{"n_head": 7, "attn_scale": 0.177, "seq_len": 128}
Each number is 50 + 15 x the weight over its row's rms, rounded and kept within 0 to 99. Layers, rows and columns count from 0. The size before them is the row's rms in percent of the matrix's.

# q: layer 5 attention query, 224x224, rms 0.0483, rows 15-29,47-61,78-92,110-124,142-156,174-188,206-220, columns 112-167
# k: layer 5 attention key, 32x224, rms 0.0484, rows 14-28, columns 112-167
q78 098:59 64 66 66 66 13 55 46 76 36 54 42 64 56 58 64 63 41 62 27 29 61 56 47 56 28 54 57 54 60 80 83 55 63 21 44 78 36 43 80 54 80 48 47 51 33 59 91 25 57 78 45 52 58 35 48
q110 099:49 21 46 54 43 29 68 51 62 52 56 70 66 42 73 58 53 53 77 50 11 42 35 33 64 69 60 23 73 52 60 58 17 55 56 48 59 60 50 18 67 79 36 40 36 46 22 55 24 49 63 50 28 44 65 52
q142 092:36 65 42 26 55 40 70 25 25 84 69 44 55 42 66 52 78 64 27 70 50 63 43 51 43 63 44 32 28 54 51 42 35 51 77 36 81 27 50 61 50 41 48 60 44 68 12 62 33 45 26 30 43 73 45 16
q174 091:64 56 39 77 44 54 50 34 75 38 52 41 42 46 61 54 46 20 99 51 27 61 29 35 37 51 57 45 54 40 69 64 44 75 48 50 64 76 48 29 54 45 32 69 37 59 44 50 54 56 49 43 37 75 56 71
q206 103:47 70 47 46 64 43 50 33 51 60 67 29 61 44 74 57 63 58 67 43 22 56 58 45 41 54 42 41 22 52 60 40 70 39 34 51 71 57 43 56 24 62 34 30 22 43 41 70 60 45 48 40 48 75 40 74
k14 099:39 61 46 49 58 64 30 17 42 53 52 56 52 48 51 35 56 62 45 39 74 52 48 61 39 30 24 54 63 24 29 33 79 43 35 54 50 31 39 37 64 35 84 44 33 45 59 36 40 55 83 35 63 25 54 49
q15 088:63 82 21 37 37 35 58 54 41 68 47 24 63 50 63 65 63 44 57 66 48 59 64 62 20 48 56 60 64 47 44 42 37 53 41 65 47 43 49 54 38 16 38 24 50 43 36 36 70 50 60 73 60 62 33 59
q47 098:42 36 54 61 71 53 80 67 61 40 72 61 36 51 25 36 71 44 51 51 54 58 28 69 30 47 54 50 70 33 55 43 74 33 53 44 41 48 38 20 61 22 80 65 25 47 70 41 50 58 57 41 35 42 55 37
q79 092:43 48 44 38 54 36 52 62 82 41 45 21 59 27 65 41 39 54 67 21 43 50 35 43 54 75 43 65 56 43 41 78 61 32 71 41 41 16 66 23 42 38 40 43 45 82 34 47 49 44 48 65 38 25 62 52
q111 101:33 65 46 58 60 45 72 44 39 47 34 40 63 35 60 19 22 48 45 49 59 57 58 54 58 61 42 27 63 59 18 54 54 55 49 77 63 25 53 40 65 60 77 54 67 67 32 43 50 43 63 58 40 22 70 63
q143 110:63 73 54 40 34 38 75 46 34 30 55 51 94 51 37 25 40 82 61 42 65 48 35 55 10 25 40 41 21 52 53 77 42 55 49 64 28 62 41 52 62 47 39 55 52 59 63 46 45 54 55 61 30 32 48 58
q175 096:12 65 73 50 76 51 47 71 34 51 54 39 51 41 45 40 38 66 62 33 41 54 35 38 31 70 19 52 45 42 40 48 53 22 74 54 68 40 40 15 47 09 62 66 74 42 49 40 78 20 51 77 36 49 50 45
q207 091:57 49 54 38 37 48 71 35 64 43 50 34 82 37 50 53 32 32 52 64 54 46 36 66 22 60 48 44 49 55 37 58 57 37 55 50 63 58 14 52 31 53 39 62 49 50 33 52 61 34 61 54 14 51 45 68
k15 092:76 25 39 89 61 50 47 45 48 34 47 33 38 49 71 63 33 65 34 61 65 44 44 59 70 47 68 51 53 41 64 54 50 23 43 50 38 53 52 29 55 52 35 67 49 38 64 58 41 60 61 52 60 67 78 46
q16 098:74 69 40 35 47 48 48 63 43 64 80 39 51 49 55 73 44 46 26 42 80 42 16 60 53 74 62 99 31 34 42 41 83 64 38 66 20 53 54 56 60 51 55 38 38 72 43 50 63 53 77 33 43 39 51 18
q48 110:39 71 61 49 49 32 74 50 60 55 41 53 47 61 45 60 48 42 72 43 64 50 28 73 56 63 31 58 57 38 53 40 46 38 57 52 49 34 50 21 21 61 46 76 26 58 34 65 35 39 32 38 14 46 56 78
q80 092:84 31 30 59 38 64 61 70 71 52 67 26 14 57 41 45 06 75 23 51 60 50 52 38 63 43 49 53 69 66 36 30 52 39 24 53 40 59 44 39 54 53 58 34 39 37 24 36 42 27 54 43 37 55 34 36
q112 111:65 73 41 55 38 61 74 59 51 30 47 22 34 50 38 38 41 33 28 47 50 53 59 46 51 42 18 68 48 47 62 31 43 39 46 46 59 54 60 80 43 73 46 44 50 37 74 65 38 66 39 31 61 82 19 40
q144 092:37 70 62 59 46 51 41 43 57 48 53 44 22 36 59 76 33 29 37 41 45 60 83 49 40 53 44 50 55 54 42 80 56 48 48 73 45 55 17 33 42 37 31 71 31 34 44 60 59 53 42 57 99 60 51 66
q176 097:65 62 42 38 36 61 45 55 58 29 32 37 36 23 62 39 52 34 38 29 37 55 67 25 54 63 48 47 58 63 37 25 50 25 41 35 65 48 35 71 33 71 39 18 29 36 60 41 38 30 61 49 84 46 42 63
q208 093:41 67 28 72 45 60 45 46 44 46 40 41 28 39 62 54 90 32 29 68 46 60 76 47 45 67 65 55 65 71 74 68 26 33 53 32 43 55 27 30 28 79 51 52 50 55 49 59 48 55 41 30 48 54 51 56
k16 102:47 33 46 66 51 56 65 45 67 61 55 77 54 71 45 53 24 31 60 45 41 43 43 80 54 67 71 31 46 77 75 29 33 42 61 36 63 33 59 44 44 48 28 68 10 50 56 62 58 60 33 29 51 32 47 64
q17 089:76 28 51 28 63 67 41 60 48 42 70 56 44 41 56 67 38 54 35 31 25 44 49 64 38 49 78 41 43 68 53 14 39 62 33 51 64 79 55 55 58 61 28 69 37 53 64 56 36 59 50 45 74 54 74 50
q49 099:26 45 50 49 48 44 47 80 40 31 14 67 58 54 86 57 69 47 46 40 58 68 66 61 29 28 46 49 55 68 56 75 47 65 55 56 55 58 70 61 69 63 25 36 55 53 42 66 44 34 33 61 58 34 30 61
q81 104:51 39 59 53 41 44 85 57 34 33 35 53 73 41 67 76 37 33 60 43 58 48 76 31 65 62 44 29 45 60 54 58 53 64 55 59 74 62 50 62 72 58 45 32 56 51 90 29 25 59 40 52 62 75 70 54
q113 093:55 52 61 40 37 37 67 27 51 58 57 37 47 27 65 68 64 35 44 34 43 48 44 60 30 46 32 13 27 56 79 60 43 86 30 44 48 66 26 19 51 71 57 56 52 48 63 34 32 62 34 64 90 61 64 48
q145 100:51 79 48 36 34 64 36 58 74 77 59 31 26 65 52 50 62 49 57 28 28 50 28 83 53 34 53 51 49 58 39 39 51 73 46 61 44 42 56 61 27 36 52 68 52 51 44 47 64 26 43 40 36 36 52 76
q177 088:28 20 55 70 18 56 60 57 32 55 62 38 39 38 59 67 42 54 47 35 47 54 73 31 67 65 47 57 52 52 30 64 31 64 47 61 62 50 44 57 77 57 22 70 56 62 39 60 51 37 33 42 68 67 47 37
q209 083:56 42 45 14 27 55 50 52 39 46 68 69 60 54 42 46 25 89 54 32 67 49 69 54 66 15 64 46 32 41 61 40 39 62 59 56 54 71 73 57 72 41 36 55 61 43 50 46 43 56 66 51 65 59 64 64
k17 094:17 53 48 67 60 62 38 71 67 53 48 55 66 34 43 34 53 52 45 39 43 41 55 30 45 54 25 37 26 45 33 42 54 37 46 39 67 23 51 73 79 12 68 41 50 22 34 50 33 74 47 87 15 52 41 27
q18 098:36 41 51 94 61 20 57 42 77 28 09 44 24 66 34 29 82 58 63 31 48 52 57 43 64 56 29 41 33 51 57 70 43 41 60 56 81 61 43 47 63 39 20 37 33 24 86 65 41 33 47 46 52 58 53 37
q50 100:40 54 63 36 24 40 69 64 49 61 17 18 59 49 69 24 75 58 60 44 48 37 53 45 67 56 41 19 39 48 34 74 53 54 67 64 52 52 47 55 58 81 32 50 45 47 68 40 28 39 67 61 34 34 68 72
q82 097:64 68 65 35 54 42 31 26 77 46 73 63 60 32 42 58 43 68 62 88 45 33 42 52 68 35 55 37 39 51 45 48 46 18 38 48 60 68 70 49 61 40 57 71 42 74 53 40 73 52 75 27 52 49 60 48
q114 092:84 52 73 51 22 18 35 32 49 46 34 50 53 58 32 38 59 59 54 48 60 53 72 55 46 43 30 42 50 52 46 44 40 60 52 59 50 65 45 70 26 33 36 55 60 55 40 55 59 67 39 27 51 76 61 36
q146 093:39 47 44 53 47 52 48 47 48 41 30 28 51 67 50 73 75 24 50 45 48 49 41 43 60 60 46 58 48 60 62 47 61 73 36 23 68 51 72 99 50 42 36 23 54 63 34 40 44 72 28 44 59 84 25 36
q178 105:72 68 70 41 37 52 63 31 55 54 34 51 87 49 62 30 33 82 39 56 47 25 25 46 45 58 36 49 47 55 27 52 35 45 41 49 62 64 22 66 53 61 57 41 37 68 13 46 39 64 67 69 46 48 40 42
q210 087:07 54 59 55 66 61 46 42 42 37 74 70 71 51 42 35 75 68 62 75 62 33 45 35 48 69 52 62 61 60 57 47 44 37 63 50 62 52 52 24 32 22 39 49 09 71 55 42 30 42 39 72 34 44 51 35
k18 094:50 49 72 26 47 67 69 70 62 40 52 41 54 08 60 40 84 50 43 44 75 38 50 38 30 53 66 65 61 49 63 44 67 79 50 72 39 48 18 37 40 57 38 44 33 44 59 61 64 42 81 56 50 48 50 42
q19 094:26 50 69 51 19 55 54 47 36 61 43 58 62 47 73 08 45 52 58 45 73 62 75 54 66 75 57 46 50 41 44 63 50 50 40 49 64 57 57 53 56 52 59 55 18 78 52 69 56 30 39 44 50 36 45 61
q51 107:79 62 41 43 35 57 19 22 80 57 76 48 52 80 48 56 68 50 48 56 39 60 48 70 51 55 25 20 65 22 48 46 28 27 29 70 64 61 41 34 35 48 42 33 59 44 38 47 55 52 59 40 43 60 65 35
q83 091:49 46 67 28 45 31 51 32 48 58 36 54 55 56 31 42 40 53 71 72 59 65 63 70 28 51 50 34 60 35 57 49 46 49 57 37 77 40 53 73 16 59 38 31 60 60 40 64 41 66 37 41 45 42 61 68
q115 091:42 31 51 44 56 40 50 26 52 59 39 71 50 81 67 64 20 69 69 61 61 43 25 67 47 31 49 28 41 51 68 32 68 37 72 63 52 70 51 37 49 46 22 36 36 54 42 36 60 25 68 45 24 57 04 72
q147 110:45 31 52 42 52 33 76 87 54 19 67 53 44 40 50 51 42 63 42 59 64 46 63 46 52 53 47 25 46 31 51 72 69 24 82 30 63 68 31 52 58 63 66 48 58 46 46 63 55 69 61 49 49 69 43 22
q179 101:65 42 53 54 32 31 51 13 95 30 52 51 65 48 58 49 18 46 60 62 69 63 61 65 41 36 36 26 65 33 57 34 52 57 52 55 55 42 53 37 47 42 36 59 35 54 55 47 62 72 45 45 21 35 12 40
q211 088:58 27 56 54 42 57 46 19 66 45 39 61 72 39 65 30 40 67 50 49 55 47 41 71 42 50 04 42 55 37 59 59 46 53 59 55 55 49 44 38 41 60 59 75 26 65 48 68 51 49 31 27 60 60 49 54
k19 098:39 77 71 52 66 22 38 55 40 48 24 23 37 43 62 56 20 31 41 65 58 41 49 51 23 55 55 74 64 71 53 28 67 38 45 55 11 59 40 32 48 63 43 57 47 77 41 52 23 49 45 37 62 40 24 58
q20 095:52 45 56 50 26 36 38 43 65 34 60 51 40 37 39 55 67 67 33 35 48 23 50 61 66 30 49 63 38 62 75 56 55 68 61 54 62 55 44 66 41 60 29 51 43 40 81 58 60 48 40 24 66 38 54 30
q52 103:44 77 37 30 53 82 37 28 41 42 44 53 60 54 30 58 55 25 67 39 77 17 52 34 72 45 61 49 42 47 58 31 60 48 70 41 32 44 76 39 66 36 53 57 31 35 52 25 68 61 43 68 35 53 48 50
q84 103:41 45 67 50 37 42 53 37 39 54 24 66 79 59 54 51 51 49 70 56 58 77 62 71 27 65 37 52 34 60 54 52 37 71 91 48 77 54 50 03 51 55 37 31 37 51 51 26 72 38 34 30 35 61 50 45
q116 096:44 86 61 43 61 43 49 38 49 50 32 54 65 67 68 52 44 56 57 42 42 54 60 65 44 49 44 52 49 42 43 44 30 51 77 42 54 53 71 04 25 36 65 55 70 70 22 51 55 32 25 41 41 32 29 36
q148 097:48 62 60 38 44 54 37 54 70 62 42 55 32 39 47 44 42 46 71 34 13 57 41 32 52 39 77 49 83 50 48 36 54 60 47 46 55 46 47 51 61 45 37 40 43 50 31 47 58 23 66 81 47 46 77 56
q180 108:55 88 49 25 51 47 40 51 52 63 48 73 79 35 47 62 33 43 56 23 67 54 51 61 56 41 65 46 27 45 28 41 44 51 59 79 53 57 45 42 38 44 53 63 73 22 63 42 50 29 38 74 18 25 30 38
q212 093:67 54 66 62 60 32 69 39 46 31 37 66 74 56 37 25 47 41 79 31 34 41 49 66 56 50 51 24 57 37 65 99 43 45 48 58 63 65 42 45 61 61 35 22 31 68 38 24 48 22 52 30 21 52 67 60
k20 103:75 55 61 64 53 33 51 85 23 43 47 50 57 26 52 65 30 52 51 42 39 61 71 58 63 40 55 43 21 57 51 64 42 70 47 75 57 44 44 65 63 61 63 32 37 30 70 55 34 45 64 78 67 68 19 41
q21 080:48 48 26 59 45 77 43 24 52 66 44 50 62 56 61 38 25 79 38 52 41 38 14 65 65 37 44 39 41 54 51 36 35 52 47 64 52 56 49 45 73 53 42 61 70 20 46 21 56 72 43 35 35 24 49 42
q53 102:52 71 50 67 41 45 55 72 18 37 44 56 52 57 79 36 68 24 62 48 58 49 79 37 65 41 74 75 44 60 62 66 60 60 46 41 61 51 62 49 54 59 26 51 51 18 45 58 43 33 37 34 39 36 50 46
q85 089:62 59 53 65 37 38 42 83 47 70 44 44 57 47 71 82 67 54 34 55 49 23 62 83 43 61 64 51 34 47 57 24 63 50 52 54 52 67 58 18 45 35 49 49 33 41 92 27 58 58 58 27 55 33 59 79
q117 100:59 80 66 34 45 31 12 35 35 80 44 46 44 58 46 60 55 29 27 50 56 80 54 50 39 58 53 45 28 55 47 48 40 49 57 73 52 41 52 31 42 41 89 57 77 51 51 36 58 34 61 66 71 20 50 77
q149 089:45 40 61 51 43 49 45 49 37 42 34 66 66 58 48 96 56 76 67 42 60 33 85 38 35 55 43 74 50 42 57 40 41 37 60 42 67 53 66 52 68 34 51 40 38 36 42 59 48 44 66 53 20 31 52 61
q181 107:63 89 70 32 44 36 40 51 28 44 53 50 45 37 30 87 70 36 27 31 42 52 58 58 46 58 66 39 17 64 53 57 37 72 38 62 61 40 44 55 36 42 59 43 68 40 66 43 43 49 58 59 63 37 59 36
q213 085:56 60 57 36 51 70 42 50 29 61 60 44 53 42 38 63 60 40 52 43 60 55 62 41 70 42 38 55 55 33 69 99 35 09 43 45 54 54 62 49 82 31 45 51 50 46 52 28 32 41 46 24 48 34 57 45
k21 095:31 39 59 49 40 38 52 80 73 39 83 29 36 62 58 45 55 64 49 38 48 53 64 45 50 37 39 45 26 64 69 57 59 50 57 27 41 68 26 71 52 94 58 20 60 26 56 54 52 57 45 54 35 61 65 43
q22 104:66 54 59 46 70 51 46 70 78 43 23 42 42 47 58 56 25 67 45 69 52 28 72 40 38 46 30 52 20 58 61 51 69 52 67 74 33 40 34 35 49 51 93 44 47 78 42 41 25 52 80 73 40 63 44 50
q54 095:54 31 58 52 59 30 53 58 60 59 62 69 45 31 43 43 28 38 51 21 50 56 44 57 60 69 58 44 39 52 30 38 48 61 71 76 48 55 27 22 41 53 72 51 55 75 26 57 40 56 69 49 53 68 47 33
q86 100:30 26 44 52 52 51 55 69 32 24 49 37 51 57 57 64 28 28 37 37 34 55 60 26 69 42 47 55 39 40 50 39 32 33 40 60 59 43 42 41 65 60 64 44 58 59 27 83 42 35 86 85 47 62 45 51
q118 093:42 54 12 81 54 69 65 72 62 45 51 60 33 41 45 77 30 46 33 37 60 64 54 62 50 84 53 87 53 47 45 39 55 36 41 48 53 48 52 46 37 77 56 47 53 46 40 67 40 54 68 55 63 63 48 58
q150 090:47 58 54 39 12 31 49 47 54 34 51 70 99 59 40 23 42 47 71 44 33 62 47 39 25 46 46 53 34 30 61 65 56 55 10 53 57 62 48 47 69 70 52 40 75 82 69 54 61 44 48 47 24 49 65 58
q182 113:44 43 58 79 58 58 66 67 46 35 54 14 64 49 25 88 60 57 60 28 51 41 43 45 60 45 47 58 38 35 69 62 60 58 67 40 70 70 56 61 59 53 47 43 63 47 58 48 36 33 56 41 25 49 52 43
q214 085:57 76 33 42 46 52 47 45 38 48 27 16 36 53 54 38 37 56 22 24 58 49 75 49 27 53 86 57 33 43 59 25 70 65 56 28 42 44 44 63 53 39 49 58 54 67 50 45 60 61 46 32 49 46 54 49
k22 102:50 53 38 20 57 50 64 48 41 63 66 18 51 72 75 56 44 50 49 31 59 25 57 46 46 51 63 38 47 42 55 32 27 51 60 40 57 46 71 34 54 38 55 51 67 62 51 45 32 53 43 71 43 43 75 31
q23 106:66 44 45 49 28 38 64 61 47 30 47 68 41 40 11 52 65 30 53 59 32 69 74 35 57 47 74 65 59 68 72 58 54 22 28 49 54 43 46 54 25 60 42 50 23 38 30 34 40 40 26 59 40 54 56 40
q55 104:45 37 42 41 56 76 62 34 54 41 69 30 72 53 00 42 49 29 61 61 30 37 37 37 58 72 47 76 37 39 37 49 66 52 56 34 59 42 44 40 78 28 50 77 80 55 63 68 38 37 55 63 25 46 69 74
q87 090:64 45 56 46 53 40 13 51 36 48 44 65 68 24 37 33 75 41 51 31 72 50 31 61 24 74 28 91 66 45 47 41 70 51 44 52 35 16 61 18 39 41 42 44 33 62 85 77 29 50 51 60 60 40 63 59
q119 095:63 68 63 65 48 48 32 25 42 51 51 41 39 48 66 23 59 41 43 68 51 52 41 57 53 64 55 60 39 43 51 44 66 53 47 54 59 51 52 40 54 65 64 61 72 49 63 56 46 67 50 38 60 44 51 57
q151 093:47 64 46 50 67 44 59 75 53 31 79 60 90 47 13 32 41 51 50 35 66 43 52 64 17 45 54 42 39 31 54 57 84 29 43 62 40 60 38 31 69 42 54 33 65 51 44 47 29 73 35 67 50 55 56 13
q183 104:54 43 51 39 65 47 39 42 36 58 53 44 48 77 44 34 83 73 71 49 60 46 27 60 29 55 64 64 35 24 32 30 61 33 73 62 56 57 58 33 31 39 29 59 22 27 57 36 40 66 34 45 48 57 50 67
q215 093:78 27 45 68 32 45 56 40 42 41 55 36 52 57 55 35 73 30 32 53 75 40 53 45 00 49 52 29 74 49 31 51 59 39 42 44 52 63 53 69 61 80 51 43 54 54 72 42 37 66 53 44 69 78 46 48
k23 100:52 47 39 67 57 53 28 56 64 65 49 29 44 29 49 68 30 56 37 66 62 49 64 51 43 50 53 65 49 75 08 37 50 37 79 46 40 45 42 38 43 53 78 52 68 67 71 40 62 56 71 48 73 55 71 56
q24 092:42 27 53 50 82 74 56 45 51 49 54 39 55 38 17 45 41 46 51 40 67 36 39 50 56 46 13 77 56 36 48 51 52 84 32 56 39 68 41 56 34 41 49 74 45 27 56 60 53 43 64 86 48 36 46 50
q56 099:42 36 39 60 37 58 43 41 41 72 73 53 64 43 38 30 41 60 35 84 81 40 52 53 48 48 54 85 37 62 35 43 55 69 70 21 56 42 82 59 47 26 52 35 35 69 45 54 55 68 62 73 75 38 79 56
q88 088:48 42 31 65 67 49 16 43 25 64 53 39 61 41 34 52 61 61 16 39 46 68 53 48 45 55 60 61 37 54 55 33 47 23 46 56 43 62 53 27 76 59 64 31 23 48 34 60 59 60 43 57 49 64 62 38
q120 094:36 36 56 72 38 48 62 82 38 64 46 43 44 57 57 60 99 57 39 59 64 55 39 28 57 55 34 77 54 34 47 56 54 12 99 37 32 42 51 54 57 33 56 25 43 60 69 56 34 37 58 65 44 38 75 46
q152 092:50 69 25 38 45 60 40 20 55 65 59 70 67 44 38 38 21 51 65 35 30 34 27 67 41 31 56 19 69 41 50 33 59 49 34 51 29 59 60 36 32 28 94 69 66 18 57 56 46 68 58 45 63 42 70 65
q184 100:37 52 51 54 35 66 50 53 35 66 92 32 75 60 35 42 43 48 41 35 57 52 53 63 53 58 23 81 62 46 66 52 31 33 70 38 40 30 64 81 41 38 73 16 43 53 58 58 54 54 51 39 39 25 65 75
q216 098:43 30 28 60 24 35 51 72 57 65 81 35 29 53 44 43 33 38 22 46 33 70 35 49 36 38 53 45 68 68 22 50 68 69 54 40 26 68 59 86 45 46 70 46 70 43 70 16 42 52 57 37 81 45 58 32
k24 098:50 69 58 62 34 58 73 51 44 38 46 50 41 29 45 59 69 59 53 35 56 62 71 62 60 57 63 27 43 55 67 46 60 43 39 44 68 37 72 83 47 46 21 67 29 69 43 18 40 53 31 41 70 64 36 52
q25 097:79 16 40 45 52 31 32 37 41 32 37 58 55 83 55 58 74 63 75 50 13 47 56 44 67 41 60 19 36 73 81 56 47 45 42 65 52 63 50 58 57 31 25 54 64 54 55 32 50 63 60 78 33 49 59 11
q57 102:41 72 51 32 40 43 49 43 49 74 32 41 53 40 75 43 42 49 61 55 71 76 58 47 43 48 54 30 36 68 57 58 54 78 47 63 56 63 29 45 75 65 53 55 29 53 42 28 70 39 51 39 60 43 63 54
q89 085:43 64 47 64 64 55 64 79 33 57 30 63 53 52 56 62 62 52 34 43 57 28 67 45 54 29 06 42 35 29 48 39 54 53 69 30 51 48 70 89 66 38 56 42 45 71 75 50 79 64 38 24 68 50 46 53
q121 108:51 29 39 66 52 54 63 67 63 47 43 28 51 24 54 64 85 62 49 47 41 29 76 60 49 35 32 36 49 55 67 59 50 76 30 48 58 71 40 51 45 70 86 26 42 22 42 46 62 66 55 49 43 46 75 68
q153 106:47 61 39 59 70 65 38 62 51 27 30 58 60 65 43 46 48 59 39 50 51 29 52 38 30 47 60 57 27 46 56 47 44 69 27 62 33 57 46 49 22 66 55 43 60 38 81 77 36 51 21 12 51 50 68 75
q185 107:56 53 76 47 57 56 67 84 41 53 47 65 65 53 34 48 81 66 40 48 44 41 63 58 62 54 46 40 61 36 38 52 50 44 31 52 57 40 40 65 70 52 69 41 59 62 44 65 90 28 37 36 35 33 33 31
q217 088:41 54 28 39 39 62 53 62 37 40 31 62 56 55 55 65 57 32 34 57 57 43 71 55 47 57 77 57 54 39 73 33 62 33 36 55 59 57 51 65 43 49 54 21 60 64 43 87 49 44 53 64 33 32 71 31
k25 105:43 66 30 50 68 56 75 40 39 66 60 42 59 40 78 69 52 62 51 35 55 76 74 55 38 60 56 73 65 58 34 50 31 38 38 55 53 45 58 36 54 56 47 48 62 44 42 29 31 49 77 44 44 77 50 32
q26 089:56 39 44 46 59 43 24 29 50 55 62 53 66 49 60 72 53 56 57 53 68 65 28 57 51 66 56 44 32 52 41 33 49 63 40 30 60 49 47 68 48 60 50 68 44 46 30 49 62 38 47 24 66 50 32 53
q58 104:53 43 71 52 55 21 45 23 60 56 36 64 45 50 71 51 75 61 74 65 31 46 54 45 60 50 71 89 28 33 44 66 55 48 44 40 68 60 54 67 14 37 43 50 54 48 46 57 67 61 70 43 53 42 41 78
q90 103:68 34 50 42 59 46 37 51 36 56 55 52 38 53 53 31 62 44 72 61 07 46 61 61 55 29 42 35 63 53 41 46 51 36 44 35 39 34 41 55 30 42 35 77 42 59 64 22 55 58 30 32 61 57 67 50
q122 090:54 36 70 38 48 42 45 49 45 74 73 72 42 70 81 51 49 55 63 53 35 50 55 35 57 47 31 59 68 55 44 52 49 46 76 45 63 38 53 34 51 27 58 69 54 36 67 38 47 38 09 55 42 48 40 49
q154 090:43 40 46 60 74 59 44 45 58 66 32 41 17 41 49 64 99 51 67 75 78 24 60 56 61 64 59 29 75 50 42 46 72 19 78 44 37 56 29 56 33 45 47 48 61 37 35 36 49 52 71 62 63 59 46 47
q186 106:73 30 45 15 46 50 33 65 44 70 70 62 28 57 60 37 27 48 33 63 26 61 59 52 87 36 50 49 69 53 48 68 53 50 46 74 43 60 61 44 27 35 45 60 55 45 40 59 51 67 39 39 77 67 52 82
q218 098:41 25 71 52 45 39 52 43 78 49 61 50 44 53 51 30 43 45 60 55 27 43 49 43 68 28 33 31 63 60 27 49 52 37 17 56 25 44 57 88 32 67 67 68 53 34 46 53 65 35 55 39 74 53 37 57
k26 099:19 76 13 52 60 55 58 61 36 39 41 59 56 41 38 43 25 36 39 52 37 55 28 46 50 46 38 66 39 50 42 26 55 43 29 39 47 45 40 56 49 57 43 34 39 36 41 51 86 52 60 20 55 30 06 62
q27 104:43 46 60 19 67 57 51 62 54 45 60 46 79 54 99 49 60 62 77 49 83 45 28 41 50 50 50 29 43 44 54 56 42 54 47 42 66 48 68 84 70 46 70 57 42 33 44 35 18 55 47 45 47 45 38 22
q59 111:56 49 34 37 53 52 15 52 58 58 78 42 46 66 70 24 43 63 47 65 56 61 51 81 50 62 63 38 90 50 59 44 49 77 21 55 42 56 30 36 42 43 50 40 39 74 39 47 62 40 57 48 38 49 58 33
q91 095:67 40 71 43 43 33 51 35 57 50 27 43 36 59 51 46 52 56 60 26 53 64 79 43 41 36 22 37 50 50 35 48 54 67 45 63 46 61 39 60 27 43 33 42 39 74 65 74 38 43 72 19 40 54 71 42
q123 099:36 50 35 31 30 35 76 44 55 81 77 62 35 64 67 59 49 40 78 56 58 49 43 59 37 41 21 23 46 65 51 72 47 54 63 84 59 60 45 21 33 46 45 50 64 33 17 71 37 31 38 41 24 39 54 51
q155 093:46 59 67 55 77 22 44 60 45 69 23 68 55 50 24 59 32 99 52 57 53 65 69 47 51 65 30 54 32 43 60 48 48 45 58 57 65 29 35 43 64 59 57 45 68 32 44 51 68 59 85 68 59 59 55 22
q187 102:52 40 71 38 40 49 63 79 39 49 39 59 57 33 49 35 43 50 48 52 73 58 60 48 41 47 44 15 38 45 57 79 40 54 58 52 46 54 51 23 53 42 72 53 46 34 49 46 50 42 55 28 32 39 40 43
q219 091:41 29 41 14 75 49 33 62 54 42 33 53 45 50 60 48 44 68 53 57 25 62 57 55 69 39 58 33 36 21 63 37 52 55 72 39 72 34 64 56 62 39 51 54 43 75 29 61 35 56 34 39 61 54 41 39
k27 099:66 79 44 60 58 25 24 57 57 42 47 34 69 70 44 50 33 28 47 44 25 37 46 40 42 63 49 51 54 20 49 42 68 45 52 37 45 82 48 49 39 60 46 50 51 34 40 85 49 66 75 59 28 40 42 51
q28 103:64 66 62 50 42 56 19 26 68 59 33 60 53 46 62 26 18 83 58 54 31 70 43 64 35 63 45 42 80 44 41 30 49 68 57 41 47 30 57 59 39 36 65 56 51 26 20 56 59 45 36 40 40 41 35 79
q60 109:48 54 62 55 69 44 00 65 61 47 46 64 21 49 74 74 63 43 46 54 53 38 66 54 73 42 50 48 41 49 68 63 53 59 40 53 64 45 48 42 41 46 51 47 58 42 34 61 56 75 60 44 91 45 36 47
q92 101:75 69 42 70 31 48 53 61 49 73 50 45 51 53 54 34 75 51 54 58 41 45 34 50 53 67 46 50 33 23 33 53 42 48 45 54 30 33 27 48 36 63 50 53 69 43 77 24 43 47 54 35 48 35 48 70
q124 102:48 35 55 47 58 41 20 65 61 69 51 47 69 52 63 27 65 89 61 32 31 46 24 48 51 39 60 39 46 60 19 37 35 47 44 74 52 51 53 41 32 57 44 61 55 44 39 46 50 35 41 78 37 18 73 56
q156 093:57 47 44 74 62 51 54 44 31 44 36 43 68 29 52 33 73 16 41 74 71 26 44 43 51 51 38 64 66 65 55 66 60 46 55 29 42 36 47 58 67 39 45 82 83 78 44 37 71 61 64 70 43 63 65 40
q188 102:34 86 75 50 44 58 61 73 45 44 55 75 53 31 32 48 56 83 66 60 27 17 47 54 47 39 76 59 46 57 37 70 56 73 17 65 41 53 56 54 39 74 44 66 70 65 45 62 59 48 54 37 64 42 39 65
q220 089:63 27 42 58 35 39 76 59 37 48 59 59 35 26 22 56 58 63 41 61 52 45 62 64 60 44 70 73 64 54 41 62 36 52 56 41 19 61 57 77 83 64 51 49 44 53 56 27 56 65 30 57 58 49 22 53
k28 101:64 52 35 39 00 33 86 59 57 84 70 48 60 47 52 59 82 39 46 49 53 39 50 80 62 38 34 54 58 52 60 57 75 38 45 41 35 57 33 37 44 61 56 46 51 53 69 74 57 68 41 22 61 65 51 51
q29 103:39 36 30 58 59 49 39 57 58 61 49 60 88 46 56 30 21 53 52 63 65 74 28 60 45 66 69 48 76 69 50 46 22 69 53 68 47 50 55 61 52 52 53 14 54 44 51 13 41 61 65 34 41 47 45 29
q61 097:79 48 56 74 22 49 29 50 47 63 67 46 40 56 64 35 35 43 36 52 14 62 38 57 28 53 43 47 33 56 65 30 46 39 44 69 64 67 21 38 58 38 70 26 32 77 29 47 42 18 48 49 79 48 57 77